Each number is 128 + 32 x the weight over its row's rms, rounded and kept within 0 to 255. Layers, rows and columns count from 0. The size above them is the row's rms in percent of the matrix's.

# layer 4 MLP down (transposed), 1280x320, rms 0.23, rows 1153-1159, columns 160-319
size [ 97 101 101 100  95  96  99]
[[152 149 136 127  68  97 150 126 179 161 115 150 191  71 138 132 171 182 161 177 118  97 161 134 117 109 134 137  72 151  92 200  72 117 107 125 100 170 141 138 121 150 136 102 165 180 154 122 139 153 114 200 128  63 115 120 129 115 156 117  46 153 152 125 132 147 180 131 141  84 110 148 128 126 164  65  98 137 124 142 110 124 117 139  80 114 166 100 120 106 155 117 101 139 143 137  47  98  73  68 183 149 120  76 118 130 134 137 103 124 147 129  74 147  93 148 186  93 171 112 139 117 107 133 163 144 138 124 165 166 143 125  93 196 148 165 130 151 153 173 109 102 182 188 135 155 161 158 182 139 111  85 114 207 143 191 134 169  92 181]
 [146  71 120  62 118 132  83 166 163 144 116  54 169 111 168  97  72 140 113 102 141 152 155  86 139 116 114 157 113 178 132  89 133  78 175 108 104 131 139 131 179 120  62 120 142 146  82 115 154 111 115 138 172 100  76 153 145 141 104 108 149 110 165 130 140 146 113 166 102  64 116  91 128  74 127 104 191 155 130 168 127 160 127  95 108 100  69 106 140 153 123 169 169  77 185 127 130 122  98 158  96 116 153 120 112 175  99  90 114 148 141 162 120 117 175  81  93  88 152 144 123  98  52 180 164 122 136 142 128 129 141 164 132 123  94  76 104 102 128 142  90 170 174 163 120 171  85 124 188 120 158  90 132  84 112 151 112 103 137 207]
 [104 111 184 131 148 154 100 114 126 171 134 131 167 160 171  53  76 220 115 135 167 116 174 114 181  98 168 139 111 117 128 106 138 157 134 118 132 177 120 147 113 107  91 146  85 113 116 174 134 151 166 125  95 118  98 133 156  59  61 138  92 151 112 171  92 130 132 144 142 138 135  88 116  76 144 155 147 145 108 169 123  82 170 147  75 149 115 109  92 160 172 127  62 129 114 111 117 130 162  91 157 140 157  86 122 145 134 110 158 149  94 172 107  77 147 166 104 126 154 146 119  87 155 128  79 139 108  90 154 168 138 143 163 141 153 119 102 101 147  74 110  72 119 147 173 138  68 141 108  86  94 146 165 139 129 123 127 123  83  94]
 [ 92 114 134 137 109  64 143 125 184 192  80  88 158 156  93  93 120 152  82  97 108 123 131 119 158 117  94 183 175  82 147 152  84 112  60  89  79 154 143 143 112 105 114 149 121 165 153 120 126 123 117 127 184 151 175 131  87 118  55  75 141 105 146 144 164 108 157 167 146 120  60 107  80 177 154 162 140 126 158 147 166  70  66 127 136  91 237 238  76 141  77 108 110 121 160  91 164 130 151 129 170  93 131 152  98 164 153 104 162  71 153 119  62 111 124  89 161 119 101 144 127 119  97 130  99 117  86  89 133  77 145  75 150 127 128 134 176 158 186 111 105 128 124 192 138 119 120  81  73 154 176 107 129  77 158 131  52 134 147 120]
 [120 131 112 142 122 134  78  90 134 103 106  79 116 137 119 129 172  50 170 131 177 177 116 162 113 158 175  94 207  97 127 140 136 117  51 136 130 123 105  87 163 157 127 149 115 123 125 144 144 172 138 108 103 141 108 120 111 111  81 169 119 111  95 167  74 166 142 136 157 104 155 122 133 111 105  94  88 124 124 135 176 110 129 140 164  75 144 132  98 136 135  84 144 100 115 142 135 135 183 122  83 111  93 141 114 127  76 166 173 117 118 115 104 171 167 134 112  58 182  66 103 168 119 104 186  90 109 147 115  68 133  94  97 119 113  98 142 126 153  84 127 132 105   0 126 186 114 122 140 151 132 118 134 122 113 157 155  63  98 188]
 [154 105 134 126  85 174 161 116 116  84 135 139 128 155 120 116 164 146 135  91 186 170 193 143  94 135 118 151 148 132 169  73 127  66 144 135 132 107 115 154 110 118  96 180 184 150 145 121 148 149 115 166 120 147 159 120 117 138  92 157 123 125 114 120 149 131 134 141 100 107 173 179 117 180 125 103 102 127  83 133 167  93 119 121  85 166 162 117 105 107 118  93 179 128 128 144 154 193 165 101  96 143 177  67 154 115  72 200  97 102  65 174 162  96 110 183  92 180 120 134 147 107 115 231 174 146 123 107  73 105  73 131 108 147 118  74 190  74 167 120 131 126 112 112  97  30 109 157 139 130 122 151 168 114  90  89 105 135 114 137]
 [144 163 133 153 113 142 158 109  96 130 145 190 131 104  99 146 137 167 156 165 143 108 121 106 113 122 130 104  83 185 138 120 144 122 161 191 143 156  59 166 203 217 113  68 156  51 150 158 185  89  85  95 118 164 151  86 153 209 136 144  77 191 143 143 188 149 101  86 139 163 111 108 119 162 132  77 129 131  87 191 136 132 105 177  97 112 102 104 190  89 223 126 144 145  65 139 101 178  83 185 131 163 125 162 127 139 142 179 118 146 144 159 150 124 113 134 143  84 144 126 139  98  91 135 106 163 107 140 138  99 119 114 143 146 139 127 207 105 154 108  96  96 138  95 107 139 159 121 136  84 179 115 142  66 148 118  59 133 184 100]]
# layer 4 MLP gate, 1280x320, rms 0.239, rows 1154-1160, columns 160-319
size [104 104 106  98 100 103  97]
[[161 117 173 124 166 127 136  93 150  90 131  69 165  92  96  84 136 109 116 156 100 147  79 136 172 186  99 120 159 154 161 153  97 173 179 130  68  90 150 153 169 125 143 119 121 104 121 165 144 121 113 144 121 105 138 135 123  87  96 134 164 205  65 142  88 120 127 103 158 166  99  79  89 130 168 139 112  98 141  72 142 147 124 101 122 124 176 118  99  83 153  64  76 136 157 138  99 148 175 125 183  91 140 164 130 175 181 185 171 127 160 157 158 101  54 133  82  98 123 145 104 183  91 104  90 153 123 129  86 116 106 127  86 131 157 145 125  48  87 130  87 151 104 133  73 110  93 196 100  90 140 143 146 144 142 141 126 175 124  94]
 [104 122  78 151 159 153 143 110 143 113 127 153 117 152 143  79 153 143 111 134 103  97 118 149 106  79 124 119 120 135 144  90 140 104 144 142 127 168 116  62 112  94 115 136 111 179 132 145 120 144 166 139 106 107 141  86 123  92 183  95  91 160 110 166 181 167 107 105  97 106 204 161 136 155 115  96 118 123 149 133 178 126 163 104 116 145 134 140 125 147 172  46 107 167 121 144 194 120 108 153  96 103 187 162 107  96  99 155 126  92 175  95  64 150 114 115 153 165 151 215 139  93 127 139 167  95 175 103 138  90 102 154 136 136 168 196 109 114 133  74  85 175 167 168 144 133 112  96 133 137 122 132 145 101 163  72  91 170 117 125]
 [201 156  85 110 165 114 159  92 176 131 129 126  79  93 110 137 106 132 126 103 126 102 150 190 108  89  74 109 116  85 109 114 106  82  57 129 138 124 158  96 171  74 136 141  73 120 125 153 147 186 125 105 141 123 176 184  68  99 112  65 196 213 148  73  66  88  90  94 165 203 161 104 140 125  77 168  94 114 155 144 137  88 134 156  69 117 191 198  93 148  99 114 126 170 129  83 169  88 123 203 126  94 104 118 165 138 137 125  86 131 128 146 116  97  77 139 192 171 118 156  89 143 156 141 173 126 106 116 121 114 148  92  71 122 186 155 176 105 155 100  87 115 135 123 111  93 154 133 173 149  88 154 112 124 155 130 143 152 132 160]
 [ 85 165 146  90 159 125 179 120 107 148  87 134  95 126  94 175 122 161 127 116 128  94  87 157 147 156 114 116 144 185 149  99 142 112 147  99 179 179 140 124 134 141 142 124  90 122 103 136 101  63 216 102 113 120 100  59 171 120  62 130 182 103 110 116 137 101 159 106  89 152 162 135 118 160 108 141 114 136  83 115 109 132  83 130 140  91 116 121 159 115  64 186 137 136 105 101 161  90  99 112 134 101 110 130 115 153 132 125 159 135  94 114  91 108  78 119  91 121 159 107 115 114  85 138 142  88 146  75 123 178 157  78  51 119 143 166  97 114 184 108 128 107 151  97  84 141 120 171 175 111 128 121 171 173 104 169 144 162 175  97]
 [ 78 190 115  98 164 137 151  97 139 148 129 174 131 162 127 100  84 109  77 128 135 124 121 133 193 141  86 118 131 122 112  96  98 101 157 136 146 150  99  93 118 109 178 168 140 102  90 142   6  78 128 132 130 126 153 191 131 138  80 139 130 160 120 244 141 137 126 105 154 100 159  99 119 121  94 164 119 106 116 155 144 128 138  73 128 168 119 148 115 152 124 171 196  93 105 144 125  62 134 168 175 162 134 163 171  96 134 139 106 112 155 144 122 131 135 101 146 135 124 117 130  67 135 117  85  68 104 102 113 161 159 116 107 142  92  62 125  91 128  96 172 194 128  99 159  78  93 132 149 106 154 117 116 103 178 106 116 163 142 150]
 [141 141 162  85  75 115 107 143 134 152 134 132  88 162 196 102  91 120 156 134  77 132 179 154  78 158 143 135 177 129 123 156 157 166 150 152 146 123 105 108 158 167 146 119 134 119 164 195 222 107 147  79 153  75 151 123 179 100  79 119 144 158 118 110  88 118 133 141 159 140 122 114 156  83 161 158 104 170 143 110 176 135  92 154 130 123 110 155 173 114 126  77 137 126  88 127 115  89  83 115 149 126 179 140 145 106 118 140 127  63  69 135 117 170 119 160 154 112  68 125 112 105 115 164  85 137 145 132 143  74 158 133 143 160 169 122  76 160 169  66 101 157 124 115  66  95  87 150 114 103 162 160 134 169 103 136 140 141  79 157]
 [179 143 132 137 130 124 132 140 125  92 100 108 114  75  91 180 135 185 111 204 109 126 162 156  67  63  98 127 188 125 135 154 128 180  56 131 164 108 148 172  76 132 182 224 108 157 161 128 103 174 193 139 126 116 108 109 157 103  81 152 134 119 129 138 115 146 135 117 141 168 144 115 148 130 131 170 104  87 160 126 172 118 155 126 176 119 126 113 133 103 108 166 119 154 177 170 149 141  81  60 142  99  92 169 176 124 131 128 140 164 128 181  86 105 125 137 163 148 116  63 141 148 157 109 121 108 106 150 156 100 165 124 178 168 124 115 137 125 131 136 165 106  93 104  73 103  95 113 114 144 157 121 161 121  94 110 129  81 112 210]]
# layer 4 MLP up, 1280x320, rms 0.24, rows 1154-1159, columns 160-319
size [100 100 104  97  99 106]
[[154 121 195  99 150 122 120  80 111 117 122 164  93 153  99  88  71  99 156 141 144 163 187  96 102  72 103 112 130 135 136 174 135 168 177  95 147 123 112 127  94 178 113 114 153 149 158 113  89 202 154 128  71 180  99 110 175 148 190 146 130 114 128 149 152 119 133 122 165 137  62 186 102 157 114 120  78 182 140  80 144 117 101 113  43  73 152 163 116 110  83 118 119  92   0  80 183 150 163 156 133 139 141 123 131 108 149 155 112 115  82 137 152 113 202 116 177 127 136 158 114 136 129 153 174 118 157 150 121 109 131 120 139  85 116 128 111 124 145 105 171 143  97 135 192 108 114 110  80  87  49 140 121 114 160  84  95 131 105 126]
 [ 90 110 186 191 136 142 132 138 141  92 114 119  77 126 109 146  90  98 147 139 177  86 132 148  66 122  90 137 143 118  83 117 109 153 173 130 153  81 163 124  94 154 177 139  78  95 125 101 196  84 144  75 143 137 113 178  83 199 153 118 110  99 121 114  84 148  98 111 151 121 140 116  93 121 142  74 156 178 166  97 107 150 171 100 159 168 190 127 146  53 109 147 166  99 166 129 118 167 173  87 126 110 139 166 110 128  56 169  74  80  97  62 177 136 123 110  99 145 173 110 156 144  99 180 178  67 101 202 143 103 131 153 143 113 177  46 121 144  65 121  99 151  75  82 128 121  93 152 106 153 101  95 151 145 131 128 135 101 129 134]
 [107  92  91 186 139 143 123 121 187 103 138 169 132 144 132 156 100  73  97  75 117  91 166 152  98  99 109 139 142 188  93 122  64  49 120 146 134 110 149 143 173 123 118 155 128 158  82 147 153 142  98 152 165 175 169 114  69 140 119  72 165 155 100 212  61 124 121 188 130 121 131 145 127 110 110 126 168 139 165 138  90 142 101 116 119 139 183 181  95 148  61  85 141 118 175  73 183 152 119 123 159  86 141 117 142  68 122 105 113  88 140 113 126  64 118  94 169 153 155 130 117 118 138 124 123 108 101 146 142 163  83 165 102 152 144 146 194 139  99 109 112 150  81 129 157  71 146 105 106 172 138 145 138  91 205 140 148 101 117 173]
 [ 74 140 127 138  95  89 145 116 102 135 157 126 189 183 136  81  89 191 117 149 140 141 211 137 140 152 141 112 112 153  81 163 105 137 117 220 140 123 130  93 154 104 171  98 166 124  85 132 175  81 104 126  77 134 101 147 123 102 184  85 103 165  96 110 120 108 150 151 110 130 106 145 137  52 146 124 121 140 158  69 180 142 108 164 181 100 122 103  96 133 136 179 144  79 116 112  98 141 129 161 178 156 140 119 148 175 133 120 176 168 156  76  82 143 202 134 161  69 106 109 169  58 110 104 144 153 148 172 118  66 158 100 101 131 206  96 125 120 113 153 153 111  62 160 176  97 164 194 156 110 160 126  90 149 144 111 164 149 151 150]
 [115 102 102 150  97 102 140 101  89  73 120 152  60 172  86 132 120 112 132 104 130 118 103 151 156  93 140 126  86 109 101 105 105 145 142 166 104 197 167 106 111 107  89 160 193 112 152 123 151  68 166 165 176 162 117 131  95 143  89 103 100 167 110 161 119 144 124 118 129 122 131 111 141  84 117 164 131 145 109  85 123 118  74 110 177 191 147 112 115 112  95  99 146 133  94 113 117 133 171 146 175 142 123 119 140 141 115 149  65 161 136 140  95 135 120  57 126 133 128 171  94 133 131  88 144 115 165 161 169 129 128 102 255 150 160 178  96  85 108 138 128 162 170 132  85 221 151  98 140 139 122  55 145 115 131 149 135 137 138 114]
 [ 60 151 124 124 157 109 157  69  94 110  91 191  91 128 128 165 111 103 194 119 135 154 117 116 102 123 101 178 158 187  46 121 155 130 145 186 128  90 158 165 141 120  91 144 126  68 115 124 118 123 100 168 122 119 214 135 144 121 113 106  90 151 167 121 131  76 174 135 128 153 156 130 166 102  86  78 127  89  84 117  95 127 180  91 131  87 195  96  90 107 158 158 150 139 154 140  75 127 137 154 172 135 129 145  95 137 129  70 180 180 164 128  85  83 130 116 138 161 109 130 112 101  99 106  96 149 170 103 124 112 121 130 111  98 185 116 100 166  89  78 102 118 150 135 133 159 167 203 147 169 141  79  68 106 198 166  88 150 146 157]]